{
  "n_layer": 18,
  "d_model": 512,
  "norm_eps": 1e-05,
  "positions": "rope",
  "rope_base": 1020.0,
  "rope_fraction": 0.25,
  "bias": "none",
  "init_std_o": 0.00566,
  "init_std_up": 0.034,
  "lr_mult_down": 2.0,
  "decay_shape": "linear",
  "final_lr_fraction": 0.0,
  "seq_len": 1024,
  "dataset": "wikipedia_en"
}
Each number is 128 + 24 x the weight over the matrix's rms, rounded and kept within 0 to 255. Layers, rows and columns count from 0. Numbers have three digits each.

# layer 5 MLP down (transposed), 2048x512, rms 0.0436, rows 1268-1322, columns 256-383
125143140119127118154117084106111142090137122163137113157134105138144133147143159178129118107120128099130080141115155138115127106111127130127125114099132094161069106137168142124171087132129137129090106176090128137184120092153046135126100107144160128135122061130147155190113140110129140129133093117142179111107150137126152086136163138142142106133138118166142102129146132164111130093175
175115097134161101118133103103127199143085127142094107132129141157150134114100108159150164104105119143110123143112124124125115136134141111113081167171072154132123129108105121184181151120116131131132135107163123139126129139100105118136155114113157125124088092131105154144127106091122140148120130115114120135100140140125144108141170160115078144188134133117133114128119111109130130110149
117146121134154129124110090100123149125103137107146137120163163162162147175126136133105103115122125145115136170138128104104137140111145137109159145138157113103145116142163137124114116122136134122125158117104113138125105134150121118119137105095158104123100149162151100164166113150151142129100104127121098162088173118136139144145143128171170107143142130074155104084117146145118141127106
138120118107122120130115095136131128125114126124138148100171139126136118104093138157127136143137105103124126129123133138134160118143071128150157114125162096114095125138106115163105135105148124120145114134107138135153120108165107134106136139127129169125160142066118074137165124136101138148129135154092120126156121131139139090133162139122107098112122119060119101128105125125118102100093
091101153125139138123102127140096131147129136105131151142149091171129122113150129125114134149173111104121106113113115146101130079147144132083138116058099137143141124126117135083089110136146107120121134087157137128150068099149103155091157153097124096079108138118129145148121095138164134142144113150158113099077108134078096168140149130157117135139129135134080131123088168121096132154149
131083089161103140147104133112081129142146117105152111129113145132171118119072096068124140163113180171128090117121112162139154106132133137118112126150129136192078162117124137089136141108133131170120178109133063108145121135092142140123112151092155139134109130140150160143087148184128160147084122126165128099122141190140139146095129122115137147095106125130178128118161143131142136110072
123157098146130146118113118138103128110174150122099153083143051172098128159134125161118122117072132145091125100187146102139139141136137108109104141145156104141110113127135165091130178127123129122117110127138108126082136089097146138136138093129114172117102111101118160098124129129121089150111163159107100129127117145151137147100160129100151081135137082127146130108093112136173167107093
153133158134139146109130103152177088124100125145121121178096111136109130099131127095107150101152134117093156189151140095146121143168132127095148163144161129125093151088134089152118099084154098124181083129158140131089127150091096130065140141132113113122105101154113092112118146113174127149106144089110079111142107172162090097128107173109128122137131141135097128138142140091093090129091
105116101107099130151098115110138130110114140111106135103175115172180137151143108100154120128115156121133140145124141121105165123125137154142131149141156135152121137114135092108110145187141113072134153101145109174135139116122113149089088128142125155095136087085122091142094132156138136073119129104135105147142149114148152162137162121101108160094132149099159105099100145148185140113133
135143124107145106124116127101134138222148136163163129117132090112153089147137145126124112122148173143139160148131143090124159164140130139155108116134131133121123146160108144157114115133150151130078099178133127126155097121128106161141125138111118122139134107131146117084166167138133112143145140107167137123126154144120169097094149148138159116161126128139162102087109130146136102094123
180139107133125102143141159152171160133085092134148132113120160142083117111087116114136091135109132142103111175104104142131140124124149132132122160114167155115154113181162102172117156141172154118132120142142141150118102107090141104126124090137131126167136135161126110133108118122129113097133155129134131088105156111106139161110110106144147094143110105133126115099154174146111135139151
144102121189125095159142122088132169138114121087133105118141125145149143158115142112150137089115134143148142130131141165155127120062138114145116146152091117170119102136106144141111130118159135115154123120118110135151171105157091141110105138163130117106132149136158151105095139184100126099141090136185136140098169112181122114148162140135134092088139145112127117166096112129101092151163
138132086094126142134150120097128119147134119161117094094130097106112160119128143092099099119113138123168072142098136113114150144126122145148130108137096089094120095084159163134138163110160090138109176144107106156090147120159132121117118103155162128114094114156144141151127113129128144138121114161150125151137115124109130119132136110142162137124126101151103146096103144112135127124107
110123136123181119154121129152135115163148163166141117114126180166096148087106143125136115080159135135113112140174178176122059121114137151092145152128112109138151110099083101118088166111125132132122128134143112107104141158124142122143136120120118125127150158116146131128133094135115124123109129124153123118137108087133130176126135090122131124103108101154136122095161166127135133118133
091150088116140123122131112106087119103140119081107149109124115119136129113172147201165128116125146113163144116137124109106168099142132090138110137162135118124151144149114128144123108126132145128139126141119110129125120121125133167129115110080141090130136115088106127144161143140121096121140142106180162112132142172131151104129117126142143090087122110084128145083119159114094160130132
083069116154103131115108144129180113148128086114105158128175131184075110128132110138131136135120095121151101144127130088141131154158129105131113177091145090129112166113095154063123110161139156140129127133104181128142111112119138123133100142105164146159154134118155119125104143145128149107090149084145157179126153143078112141149159133116124139090155147132116117073124148158100157140147
141143134123163117096152129170119088114068132138104106124097115125134155119098125167190105154141115091125144157147150168111141118130088152128126112148139138170142140148123093166143128126169129148131115138099149106111129136084132109088121131142137126145123143101146145164091141147112161165113124124147130130131122138096106125140116136114131154142125059144082159090109107146160111116165
106111126104122155119126153109098121118116116080104152129156136181110129130127130108094189105128137159127103126098075148106097157129134151149105120169154119135153125162149157168149140162152115103146137118144150181123099169177161086134104100135146110131085129102094125154114110109110121151153109102111074134133120141101136108170143087119164120144135110162114166144115182127167140143106
136121110089070097145106149091121076104118112144102123168151130118120137099086136103159148099151132105148148192101155140144112097115115095090154067157169120108071106105107098119135092168177119082150102163128157137128086141116122144156097160121119141148134136131144150110082138114120175119117140102112151157111113127161129097167169121117141169170139127120125113112103130121119121130163
163125151147130142112126098157115097097131161115115097152121134138161111113118133116185161137116094144142090153117119105119146109117143152127122097136109148161123097136130136099144171156145121129104149150106095129156121131122128137144090134132147128145141114105151159107121126132170122159145161107133118173157152150136095145105163124103127105120125107153112165137116145155111083121119
168130115115137142134110104151097155105110158098092094141159123127128147104097105148184079141155148120181138153123106110127142135135154123114127144087141160134139104106117086165158085142149101131111156102162157103140125161130115134102111128094096131122114101120085083117139126113112118149131134096163100125151108105162140149158148141102100096134143160120124127156182126140084089135146
135108145084136112125134120123092151064120128121157138116107101119115128151146131145133123146124121156118154115149114159157104132173127127096134125152126097103108112120152083107150150117087136117153146113112094127128144110132133125126111107109138144139105168114126111144139132138145172136124171160140107143152158135136115121124089115099119169141117107100114110130228178090095136123102
136119117159120107126105135169133110136126173147120134153141159173151146098137114116114091134125130133112111140108118154170128135126128157132165131156113141127110128128113194100108125144129130158156093108162123155107117145144141106085102144138152138113121116133119131108108137116134166103086150124109127148122094131109130139136118102113122115128091149103137178118176137130124156155104
129107141130187129106130092154107125163176124142151165142120161119127130109136116133151172119099176110119071071075115134109155116100121129123130094128120139144144114086119136109124143077122097153095098150150124107139137177128129124156121118125097090091116136118112107125140144156156143104107121082142114100056105090113135124094120141131138135146117134108101118159113142119114084127148
123141129116040139162140151169124140155155196160173101135119126146151177106105147095122083174045156130161121153131072195122148146144117123113174112065142166150126162124097149111126116089147154081134116128121150093144142136139110125127123102114151089155162163110081098163107092164120109150109129104122121111103096138129144142138120129115143099108180185110130172133128127119123160091129
124136122110158117128084079165139102136173145112117124134143075137145142055123123138133071130121078130115165126103128150145131148116147103150132101170104086133101163133092176090109087120155091148167084140094161100083099139120107125087101141111112116102142138145135098167150149117116108113118161142144169118146106124137118174113166142160102107124166146145099080120134116128172083100107
113107153136126148122150157147129124097155089144101127133085102098147126119099113090134161150161095156125146109112156147093133179123126075131121160162135139105151180095127120164099110144157144144122151109125119117124095143158127086166154127115122107147132143139151116151103165129154139108098143111096169101131120135108161133131127110141086147171101122123127125126141107173092136117099
149143148148138133113101124082099115156146095105087096121162131182118149108124129097092117154163155110133126131091095144063168161121127188158128112161115085130144125097095185132137128098133149121134160100139144116134131139110137105115112142077178129141132105129136114084131107119150095152103135126167089129184135136122094129065116146115166132105097165112104160136087119123140121177138
094123142135110093126136143107129118108142133154121161113114139142120127147106151101116127110117146111119133107110157114133108138110124141107129117155134136103142111156150129116127150088120161109151116148107135121131158115106145143121107120138128112116093117138105138153139089104102125103111140125131130115107115147107073125137122099158139142165151144133084117139103143099089113138129
135070111167128135160121102140117131118113134121084111105109093118113133173071138121117143127112131105170144137116111131147110129130125102114129135131133083145112159125144126166148091098128146085106125111131152090118105101171124153089126132131148091127144130133202136165150138110120164130118108113085150106146105137144147110149138088150113147184121088128157155134137120141120131064130
123149109136100131153135157154115093104158145102151152112163119131115123130126126102122098118144141143153128179131119142142121117103111125127139112113125106122127153142127126148101145148128119161092116105109113095154158143178078121109122099142131159094142150138121099139112145128129165130150134127116163125125120120146137142150125180074103109105096136113146082123139114127161131114132
119115157165081143148097151121100129118123114138142153063154148120134115139120148088132116120109168103160131161143167134134124148147104109122143146118096123105152128123075144153090157118133122108120103099134137118144162128091110145103115158113117138142142151111107107122118187140123115127150119101118064141098130139156101118114134121146126139136104115108150124126116106159149100140107
150132090152089099117128067148141155102131148131168138146122150113131114159133148161116127137133132123151120129143188121125135139127134120154119098140134142122142129140143138108120143161142150150122174159145158131100149133113146097114122117141125120156108138096097125112090124157162118157089136087125131144150181120106153101103080156103159096150093131150111140115092126092119115133086
110121141130127117162162137123138127145121142154159107122139103107122107123162085120137113141114163122121110103096124106134103181108119117142107123146160119130075081140147140105153146133174156112106145118136122086173155139150130145101120158127132122147134123133137092146119119111118146117122132137106136116130133142118114146126127112132131128114144135133163118131122108150152110119157
165137126118130103120113135164137130144124119165115129140126104134125122139119113071131113146128108133114091151159156125097105147117147142128102109109103153148153155194118118146142152153135153106141130118103157150115108093156112151139116132127138103162117081126162146107114084071129138100116126103119121161122118162089129119141116159161124082099165145122129148128173147133161096139133
132178138105094134163079082111098163168087136121128089125133142187175133141151120140138130123114114145109119153096134120162149140119111118112075122112120140139142150142120100172103128123130091120162131145154092153087122182143143128127135131178174124143144144117141103138146103143135152154103110155082141138091139074140094104148150157193136159092090125140174096123138189146122138098120
134100153170123141111131130137118125108119127094092137104154113142101090083135141145107132123127090130138125123132135134100102143140158114151145157136109106120144151175139113138106159115136120102095135124177119111134125149139119124150122136137131142103129153092086111123118144181112103116116125116111143132080128107144114149095124124121118106126100092127095132097140153170119179121122
133092157133116150139152157141140161119142168097129114109144144130111118108125114123171150109151146139094128139114118118115129134106141147125130139123066134097133112156153159144124132175124140136200162110095142108137132168161151101165169121189133121142156140125149146163152058136146131123119143123145112147148145122147152106136180063148147135143125069123101149151131118150156121157106
123123095127106097129129091138109112098119122124139145130110118145104173086087135142112180145156123133096112142112120081110116132153131115132095120139122166159125133091125163175146091123147125156120102158151078121110092131118131165181105140105128143116127144110134116161150156138114163147149111145090087092126107135100136123127129102143113127141124119159126154142174108116111118156120
114099148120142132111106117100113147127099177113165101153111129130150107139123164156133102111146124115139119122177120123136158180131178120105089089121087130121126091113146155108174135079145124133141144119121133135115127129115151088127133138127155129106138131089106135078136145130136117159127137145131129131111111147161098166113129091133120132160143134180154134126152138111106153147144
152139118137109093139135096151132132188141150129093136130188152158138144114129097098093087145077173134100144126176168142131121104132107127128200122095107116154117134079123109125096138118123149108102139133144121110155159141115165152129141073125111129104141133142090136194115142125133160132139130128129095129153165124126128157134143133131104130138142080106125147131149091155116139163160
114151158118100133083128115156142092156141086122149113060132105126140098162110125127086141120115191087141116125102136172124141124153084101120098093085147064130102143126112124144100110096156076170072111099127141122129128089106103131096152115196108121139118102062099111120128107130139125131101141098164124116108107131086114133134101136085121125136135146108141148170165132128124104096104
137128133136133159134106142094116104108066146141129153100142138112173113170125118126121141116127130114109139124121175139140125119113140166119094128164136155108140117135121097151132144103117088100146096100075137131098129108159113109136167093116071112148150097123119131144078143136159116085144134142130136151117118118087102170118156101129127084147102121102147159153110134116126103120128
089141127133112132127147096130101121116114113128129152148150102097156118120120142100126165141091089127107130114151092096146136129104121132156141107148137150139158129083127096132122116142165137122125102116155117145145116122116088138163130094147152140128171132128141154102135155107131118150134142051117125114134193147116138173097129099130175125117119112128146170099095086159117106172131
155148138118152147141166133181103152117118110091078132115091117155107137152132115104112103118135135122106134147093110129095123121112067106075114093129110125171091170140118150132106085152117126106125154102174119127155148125102130095099111147169096158093163080205141098130137122146125123194141147122122126132166132074139101144077145134146106080152127131109147157165075139129161085103141
146101140094110114117093086139119132090094113104104116122150122130111130133136128112137146136055120113116143122080116146163168095164135115145111140138145146122101133098091141138091132114168122116093119109151126126130136097157129114120150108132124114130120140051162137134131132130077113149134111110155140113102096133139129109135164115097149092129118149088116147154112121119114133141141
151147146124139128135107109135179152105140080133092092104178116160147123095150156151121130083132106116155143132132172145160123112092102142138072110171115149138120125131056145095080122099144139186146158113119146105095174163112088116149131151163159142129160095150146136114130131191102106119142127143156175121099132144106161134108129171106121138130113144136095218134130100132140113145147
135126158136099105129084125121096185120087088175158171138127099143092124120125179136114144158133116145104080117171138092123165185113096130136152105119116136114180147152150176115117117094100179120083096118080115087108126171146154123138164200054151112111097133089144107105092137118143160141092150196178120151121146129093158144125067095178131110112158151160094111150182126136111152183163
173111152112126135122124084136139183132155167145113151094151190132119134171104094166094116148168131132146135133128124102114112114105144157110125093122191169147109145131127064139126117101093159137080158123127201070131105120166148104131126132141160127113088148162127138125122120088127138122112110131138095107108134157166147103112087092170131151124128148136118114087159085146144082162123
133125100124129161153095132142127110202160137135140125147102127115130134156120146135088133134132122109092115074141085117127095109110113135125127128135133114127146124130144106154110138139141107109120109131119129119138150159115142139133141110122113144122132105125154049143121125097150111167168131106134137115109108158122107127120091108109134150097146129115126131108116129112094087092148
147126135138177155144154146114098088201110162119149090115132111097119093112165087134125180094128108123154170058170087134145118126182136110133098121111160122095140096140116110140109120117143149118109153107084186155158158170104138112149111110144121094155135136125187152131106127161125110149124165148167091142162143146125120101171141152150162163116167135118141152125140125108129157116120
144102128118138127138139143125083124143105126116102143150111077154146122149152095123167118133129120142122104107113154118198112118139159136136051125139194111154123144155138114140152143152116165104141142145145126083117098118097124104096145124173091118111112088130089128162138107112083130165155146109149148104145133106113162079109174108124158118122133180088121098150128104117172163150144
113114165157114152114161142122151110151134158113108167127124146152086134156125114115110110152129112133152146129128119124136143098152128125101123137144113135125135111119122131145127157142139142124113114154141130100148125103167137127101148100133135181127158118127101127115128101098143146115144110085119103122128150101128133117102101141141111128159109105149136147110102123100138147119116
078139119101129163119152124131125134103106101116096139083100144106125120131147132123129083148130131165150142131159089157127144135134128151104073126126118091118109111107136103180165140122122135123153166156132126123104134159135074134144131101117081097089162124147073120168061115157130138137106131091112150108108087147108130127107035077137107136140134127138156176111120118114160146131101
154158130110117105115159113179141099122158144124096168092153142151090130109097141149138144127168125116114184125142155134151112114183113097075149133121175203149101108162209088136099162130153090128161084096122172143100156139134101154139112135140115108111108153136150142093093119114117149118134090098126107105124128139133158173133129126164154118125108109184139152116193105129153123076125
# layer 5 MLP up, 2048x512, rms 0.0593, rows 1269-1322, columns 256-383
123097138106095112107122110163113134129137128112143137076121104137101130112139138124087095153154118146090163083138145129142129092114160126120053113075173096086121106083099132122116106141143114128134117141109142165185124160084142140123152165114109099115114139138160161093063150121143101090176153135098089141096116128145125142069116112122110115134178074140151144125140099188157082113124
129170138102122088133131109113125143089123124123122165150144166159159106081095128143150154145126100137123157136123122131104122119147101106101132140121140130068123173138120158130126128149108089134094098124142159139118095111154134093151130131172143115101146130154163082115150086109136096136172118110136089153116107144129112115097140117120108094169167132117136048139114106156092097127155
078137157109128113123098121122118090136114169119087092127126145130109132146145114144113103133152142114160138123165132111122119116121115124142075102127079170141122111174108092164156103154146114141167153147115165174127128112140139115138133088155117126114140137107155122127133099181151144147130091113116145137116112053125163135109099131138124132098138141110114114089131111137105074143106
097087109125088152115141158135130108131119121117139140121111156167116106150143131130111150123144087146150120153131124103134101143172135109135144101103152107105146102119115143094121096118157147100155090126127111148099132133153100149146095095096119147112114159148163120144138103082134162111143150112103149146131098146123149125064153100131148124115115145122126089149128095119160128111116
118125142139064126037105104122148093127178153124121134134145127159139095113129087107124129118162139124164114098128128161113137098108145124116100145129087118128093081121172142104103122134127163128169173091151118105102114111117114088148156117159134103140122117121136077145126102127094106088150170106120129165146117104148137103116142134103124154114150086126122101113084092125145109103156
096082130156104161108121082168138140133157106073111115096105136113128110108077114135155100074089143094159135084155139116110098112149112094122147115106141124132096107161118151110098127176170103140139129137104149136079107108108176142145096099153167172102122112089140099101117147145147138110124120122140137152146143082129111126109148152103136111137135127096104133107101156131144110114164
102155091126120138128094126079148117072164140117136111084143165148110106129142095128155107112172147162158165128121135160080101103127131092129090150102151076126091133124128137169090138123113067094162152098132124109104116093140185105131171161108089106194147106139088125100183127125131116136171144135117112107139142160106125143169190147099131095178138079090105142139167130096131151135125
142090135128143134133145135155052138132123127159161108128140102139107106092102144135117134141103101130152151137137097145123127133147151108113140141117142101142138125129106157155116129136136111134101133121102114105125144136139134147110116144084152135102129109114127151134125117149139146123169138116113081106108170163142107101110131141108102153170142135125145115148138151173125159131125
109147121136115140119131157134153113130145160133111153082127087089166116094113133136146094170138118163122144138137149136126133173148119096112123145122159122126164117160117130127140129140120105136146133129150143173100096123096176147097101131176137143101128129110094132143142117123127114135119150129100112134122083115173153137111136139124125097153134135124101170095136116160149179132117
160126093133110159106145123143083107169121116122094116111140170140132146086157140133155112128130129158148162117142127141155126093128092161104123156118126102061165102153118129131131156131114098131140111148114128173167123114151130162116134159094150132141143125133138158108109135134134147143114131131123116153150152107136090137106083126092122169119123122145153165160112162146118121103155
100104143128150077085146097157081143136114064103118106126140101087119129124118133135127122113089129113144137152159116137164121120113175108164116153119134109135125116132090154141124135117124128139106143114129116155078163089144141149114149149137119110139174125128160122089141107143074121119137110130153126106107098092149135115122122157112128150160098137101109083141106161125106153132132
078106158145141106156096133099090153108128161128133142152099100145110095155111152161126111138138109171124143126135067080127116140143158107175130124141146118140115114164149135084141147076156122093162099135112092105130118123100135136125131095177099119117107141152109170119145124148110157102143131119122081146110089131184156103137132111109126198171129136105150133177081122168137122125129
117086114153117167141125114136131130132142127129122119125129159091161130149084113162121133146124149137131176094124133115131134106132142119123074134137142137180138121110112137151122128099093145151131124142111118146145112141170114090147150123133106099152128154118099119156140153111098165146121160140146133105113192156144162114118139155105111136104170156087163117115144122110140169112105
140128152128179119146088153139086172112194144097138136140127124111119115122104155188150112151139143128112126091110147155141109182161123135085126117141088122119169134158102138113116134104145121110109121161113125141145135131140103172116123083106129070174111149147133109137119129104186127168089122121104151119126132161129110087133132120121126131089149171144110123157119095128108133152147
116121152131090134106136148126100130147145143064130097105155104194139085098072149108104173102150121140130131149078117099131078152181129126073146192116114083176142161138110125126079097072147105107123116127101157068158150122137148160109102131117122153153124148137123126108114131113196117157121099135125114157177103140083114074158147134139093095121139131096162136123125138132133107102130
153157097174159128093106106168096148093112084091119107167127181150130105100143142120153150125063085122155118127149123132049121160086124061135153119134120100158103155116135155159133179101117124149126085123117140145120131181097144118131120210114100110140141099152083128136164082162123122138178095085100122081155138087119137149118103090112106143135133115135095138140168135125120159129135
122124126117102144137141100127126115118134158114138160165128127121165098068120133131142120149121124118126136119130142132124137112130109143127147133151103180155139094117136143154127127150169130071159100135113148089122150116156105107166109114095108121115116117173113130119164104090140132125099125141113131116123127174186104129103084117096096140143126125107103142128120146161159113089085
106101164118119106163119165148129133110120115126117133146164113124155145115123100131214083110123134141174113156110101129170110120124142093102151141178145164135156125125124120113132172149155117107093108161151101141140132140147082101133103095129162155135134134129098109111167197106140113153142102121111172165077098116105134122116094172119141152125129160119110132117130142125134103070115
127169145161073127096125146152152118174123155086125126117169172122128090124130125128116063133158120110098116130149133133110140114091154158097134122167096118164134142123104166091127133129121134161131111131098107141100107184138129118163140155106135129114142124121142105117122134113132132093128154151104126099140117146075125116144102117141169164132091125147134120119153158081147096117181
097180151099138087107158150136098154134091146118167088139138157150123105118127129078139139137123107125132137142128127084140143120118111117089119111129174105152121108096117115140100118179128115121169165116123093146111090120090129149149158134124107136143124139129137136130140087077126117090138154138143147115118153128107102146117137121100144157107137113101141152106154100127134120154140
133098126102135129139167149119151170160131129123137131132137111141141153121099122131155121150088164133137128153165130162113133113108128133129123096115108131134142139092142136109150138128150100119124131128116106086149137124131102182114128124109122104151141093101099106117131165108169111126130109144125182114126164129112098089110127126130116135124174113174146145095168141168117123114160
130100138134161148104151162122117137136136111120081146162083113160153154136164172126157161094111116164124109139140090149148128099156104122138083092140106109130160130073156120142146142120124164145128125133154143132055133090096091138117098135118152119097160119131147107134059153125142168111135122098126128149132128126164150158115096175120144175135159156146133140143138124143118105137114
092154164140131144115126151142160096103119119143176134160117140122125135141115113141147078142115153132140129138107132144176154110134081130167150124121115112111101150131136141092117128132113146111128136140078156169108127154133154104094147138146113162131129140087154140132142158076151159100154113101114133086148153116109096095122112129117178138124106147128128120097094118154104101123103
081113159129136110113131189122161142184141146157130118123138151153091120128097091133080154128104138125081105125150124097085113159153143127114162105112123109140069106106125162141107094155138158152134162128099156124154121108088110116131108134102110073148096197136064101126139133126152113100144126148137154078110129161144160118124121116137143146101105113162108096131153140139137130133135
132123131115136106122128150100098150125107125137130139105117080152107115174135127097112141166157154144130126137125186113104145152090131172168092139137124116122170196146108125163107130144136172118081105130127139120120138182147172143133131153142170142139122102141115143144098149150138143081132126152110113119099111151132140135101129123103184114167119122137132137145058142075123129178122
134108107102142180150131173123125087150104093142098150108117145133089151114142191104087088116140146112090157188109087139142150094132130113154134084127127112117133111087157128156153111140149124137166078100131133095130114152148156119109166131127127097147105112139129145107156132100156132153115171121158157102107147111140075125133144101111144156154127149159163166152107076131152152150119
147127151090117134082105126137108153117190095152153131121147084145110158132177141105111110096141145114112174096146125143100136103136175137109097101139113073086109096079106103116097136197166181138129164154111141131126131155123122148136145125056103162134094130135139090123107127130142137149153124148150116132127113142138093158141105103136131136156119162155086122119081159122150123116107
109112148111137094143149132163108106149156122098078136141113165127125097134083122158111134143143134179117103157132140069135137148139163129120115116161155142131105123129094152121129144140173127099132083101158129140115114166113135127128174114134142095113150114119139122104136144134128118076169102095116116128145132129143120118112118157127139167125127147122119134146134131079098116119094
127121111139104118144115137142116166141096159144135084129135176108134164149111113158096107169125115103153161142130086113146120125109082091120127101102111143139119102093152161122149099107138143132136150132123175160127100124118140156153116127153125098144148109123115108097149113108084120139119070086126106126135096126098131093137093144098111087138097137151121101157164119105116155092131
125118127119153081132137102091169140164126202133130119159102128153133139109102089146110151155118140112080126131128130088137096160136156107103117107140152129145112153106145118116142132098150123098126127117148088119134136103143139157129134115140086141116120166101145139124140134147128120150093122119126142140115121140142098121134113142154151140132138130102126140135140119136088125128155
059146079107140119099152159105138138119094158120131145117104097135134113173141108149174141132130095143121117162144152111120105112157106135124125118093131143167154121150141154136114138155152164114142113122134105143140165141060136164128111114110090095067127133140137106114103081115099121141115142117137107088121096100147103142111129122130142139151120137143140112142141166079106113127127
136125117148109144136114135088138153121117115065106124131160153165103110117125172113154150140164123108164123092096139131134109192159115168114137127120172143100120102144134111180121138123120116147157116089112138112117134108105157176191132142150147136157128134144143085141093070131113151154177107067146147134100120122123118101179090138150103168151101152123149166117117146161149153135137
171094109096116138071122122128143148112103132073149157085120066127071123150128137170085123134128121133144155121097090139112127108143120114101067144192123091138125098116146130126098144155113093110143137128109132138145133138103140126177137087126162114123134096132162160114157132124166113086182133133136096117152150149126109107123178120137120139122116105098146133108143099136149140147139
105114097176065120117092151146136135110122166078165127145114053144113127151113134122159155150119122108147149097160156136146147125087085152114105115168102125190124118127143142127145136129161125141126138126146147212089119139128139130105147175130152119092173110143130125125127100144143102127121139146110105124099126124146134128142171142103100085111150117147172125098135140162152135113125
107157139103103122134115116075097124105147172141134101124119162124137129163104127118152094139157123127155121122146134132146131123136073140126138150140120126151132116116089161108127153139137101136170138144089148134126130125182115151149104103196105138093157110120164145153119119098131124147114135113135119103112142144112105088127119151112067111128143162116107108077120142132052143165108
134146107114160121100178110118149140102084122129165118131160104112136183143105182143180142129108143140148107136141128097134136101092131112144124111141155140136127122162123084112151128132176148152147136176134118087083190096131098137137108120145101166160147123128148180120110117151155121134138103104095151083133149164109139116151111141078116093142118128090119083138100096143092155112141
155083113126127141127111141134114092135119137128131144078142164117109081167137139103152138103143129173106150120177097053085129144156188137124156135084144054133132136138097112136157127113099107114133133100141132133092150117178116170144130137142154124140158128126118134139153122136123112163159154136146123134188157112166141119089154115090117185142110105155104123056098110177107118125139
124125121150136125117159121117115110116163115120151129135108127151138081152108169143100139105112133134141149154129144113108119133171134104134136153137102120125112115125102136140118101175110123130166126107119119136135132136122128157087091121111115127091117105124103123138142143129083106103121148124123109097130090137142135128153130119098158137115114145120132128139137121148106153130125
136117177154102094132138144127119134160191169094134111116136134161136113104106108160112096113156141123125115168111138117146138082129120120113157147141093146146150132129123119113130110174127123157144145125183090148144179139129104138163125097176159046160117144125117155137137143102148133136115131128143133125097064094154138115117155125115112132122083104158104160118143111174101093124101
091130071106102113159113151132120163165134164081099092151147114124148138157115173109101095162121149138132128092142134127106121088065085125064146139134130102167132157081127164149107131149145116131096169125100140132130133133114120164145147108166104143146124083159117140149139119129071159103112150136099102133180140115127113114095182142162103145116138110131128126144168139171120131126167
102135140132130147103083128130165095150119101132133158070121084113153113155088132091112097124191064135108095123131149156089129114130177146166139094111121111137135106151137186118143145137117135183095156116103128203125129095092111153112142112141109097107113142172097144139106167150166122115132129174171153181120137137151121113133124129136132156106086110070124140141171140121159143163110
112101079109131131139141110071158102125148120121084144107145141124167116123116129143142145177100110126145137111095101114116125129148122142122109142153104098100127103151109109125111131076145154143138096127135122176143118117145128136115109104147121130151144118169102121137122091177142133090101108157150107102137085157151162090120122098119140137163077149116167103111128151133121156122124
090154137104139135118145131116147139079123153090113141137164141122139128182125116125140169142131127112115116120199135107096133105135088133102120154134156161134107126134148119117109105135133085131137187130120127142132061127116135062144106136142108142116159117183164133130151116138116175115103134112088091119122132149121115128128143126129094093154106120149143133130189115103154163084147
135149094095114126158132136111117126118115120111120155102134154153129135157093172141088143143105082157121076123123116118131155119100138128125152065080157082150139124112128134120139126171113114177117160162123121087143139111121116117138140138119091112119169133165110141124074139125129124098133125153089145155148120128128122136185100139138131096099098128133065121106090117104073127111128
098161062106130163123108112128143107118136111098093082115151190090117183111120166161123148110151081158114109144172134115117105138140172148147134121116095143088121094133096056103111138148092114094134148120145091146107119139187139124157115144129127111114097109107136122142156133128110102170128117129127104085138107144111104144105129124100110109118119103124140145131141145153106144121115
085117112187158130082128102104125113152116155125169146163118056134144149146148140172102156152138152155176106152159134136112146125102110111118128112106121166153073135122128096150126175165145065116084125149098118113110162125151128153097123152145124104109139127136190121164147135127149077131132139080164114173107144127086170137131151132105134112135134142128106120063125154132161140159131
132068130098181121135135117140119100137094109117132142132126174166109200115139121155126137124137158154110120164152123132153141129139127102130130120153127155151108140117088072147152125079101116142072116158179151153112083104127101131114138102128139095105120128113162119115102118107134117124116130157111131097172166094160113102084154098123127153138131119132119134123118136117124143172094
102106110087153159158161164143132149102132117123094072069130124150131153150104140153114118130143051139165122142133095175140143163119152183125140133112161114137125152127089143167123136108151135138079111154132139128146105138120107164140167120082179148068132174138135127127137124115113124132178136091108142180077120099177111138160138096135149151108165130146117123130128149068138134133098
098157139171127109131135127084171121137120122102131147106120138120139158165104105142125122123106150132143116152157136139130133110177143118169068157075134158109120133114093139103139158105117105142125154133127132134139142131155180108134127089157120144161117131117121096128174104158137091157144156150109178114152117099110160134146154148127094166186128180144122142125095139132089090099101
162098136097142174086137138120153136160119108143082150114189146091145155094117119098146145138122075089129141106123109097169123141125172126121136126109147187148121116134103144139117139142069138165166161099119140149108179131123118124137098109137148107182105167154137129099133099167164124157107193125166114140153111126140103140117193131090141065142152160131108103141104132114107133085134
148148148096126107130126153126162096096159124135162132170159097126150116139110137137108111156126162150126119119154124129112103092192142119132132148125096101130166114104109127119119125086160119130137130096097180118106147134179152091143125083168152082174139122083111100135147108168146172124105108061120125121123147128140150138120114159125112065098147158131126171103118111092136180172121
078147143128090142162113128129136067102089152133132115122145103085102132142152100102127083147152082133148136154163150130085122144140138119138139116119107156170168165116107131107147126167126104102160138185124091105140130148135132119123084131093118122155126159118156116123141095089131105145089121102123137155138095115120146107126129115133141147127124102128105110133139133161097149112128
112150159113180113127114101144121107115108109149110161115138162121108094144110111140142176139104145150174122146105088151140117110139116119093115151102092103127127118088138109159145127075110132135142139144153122101139091157146123156130109096134141122146112139142118125111104113125169102141161098121095098125105094120133163129128054124096109126143147102149089094099133182116100160112128
106094101139139119157126130163121130136158142132120175167118123165086094100176187137132136107141151119125144083136122152106130119155110075077191156094150097135068127155119156144145154150145155116172159172182113152092130126143125140171133136131143119150129138116103113116158125133157138153096094133105109118092148115131162098170148150151117148133095118150177081095107110090114145108154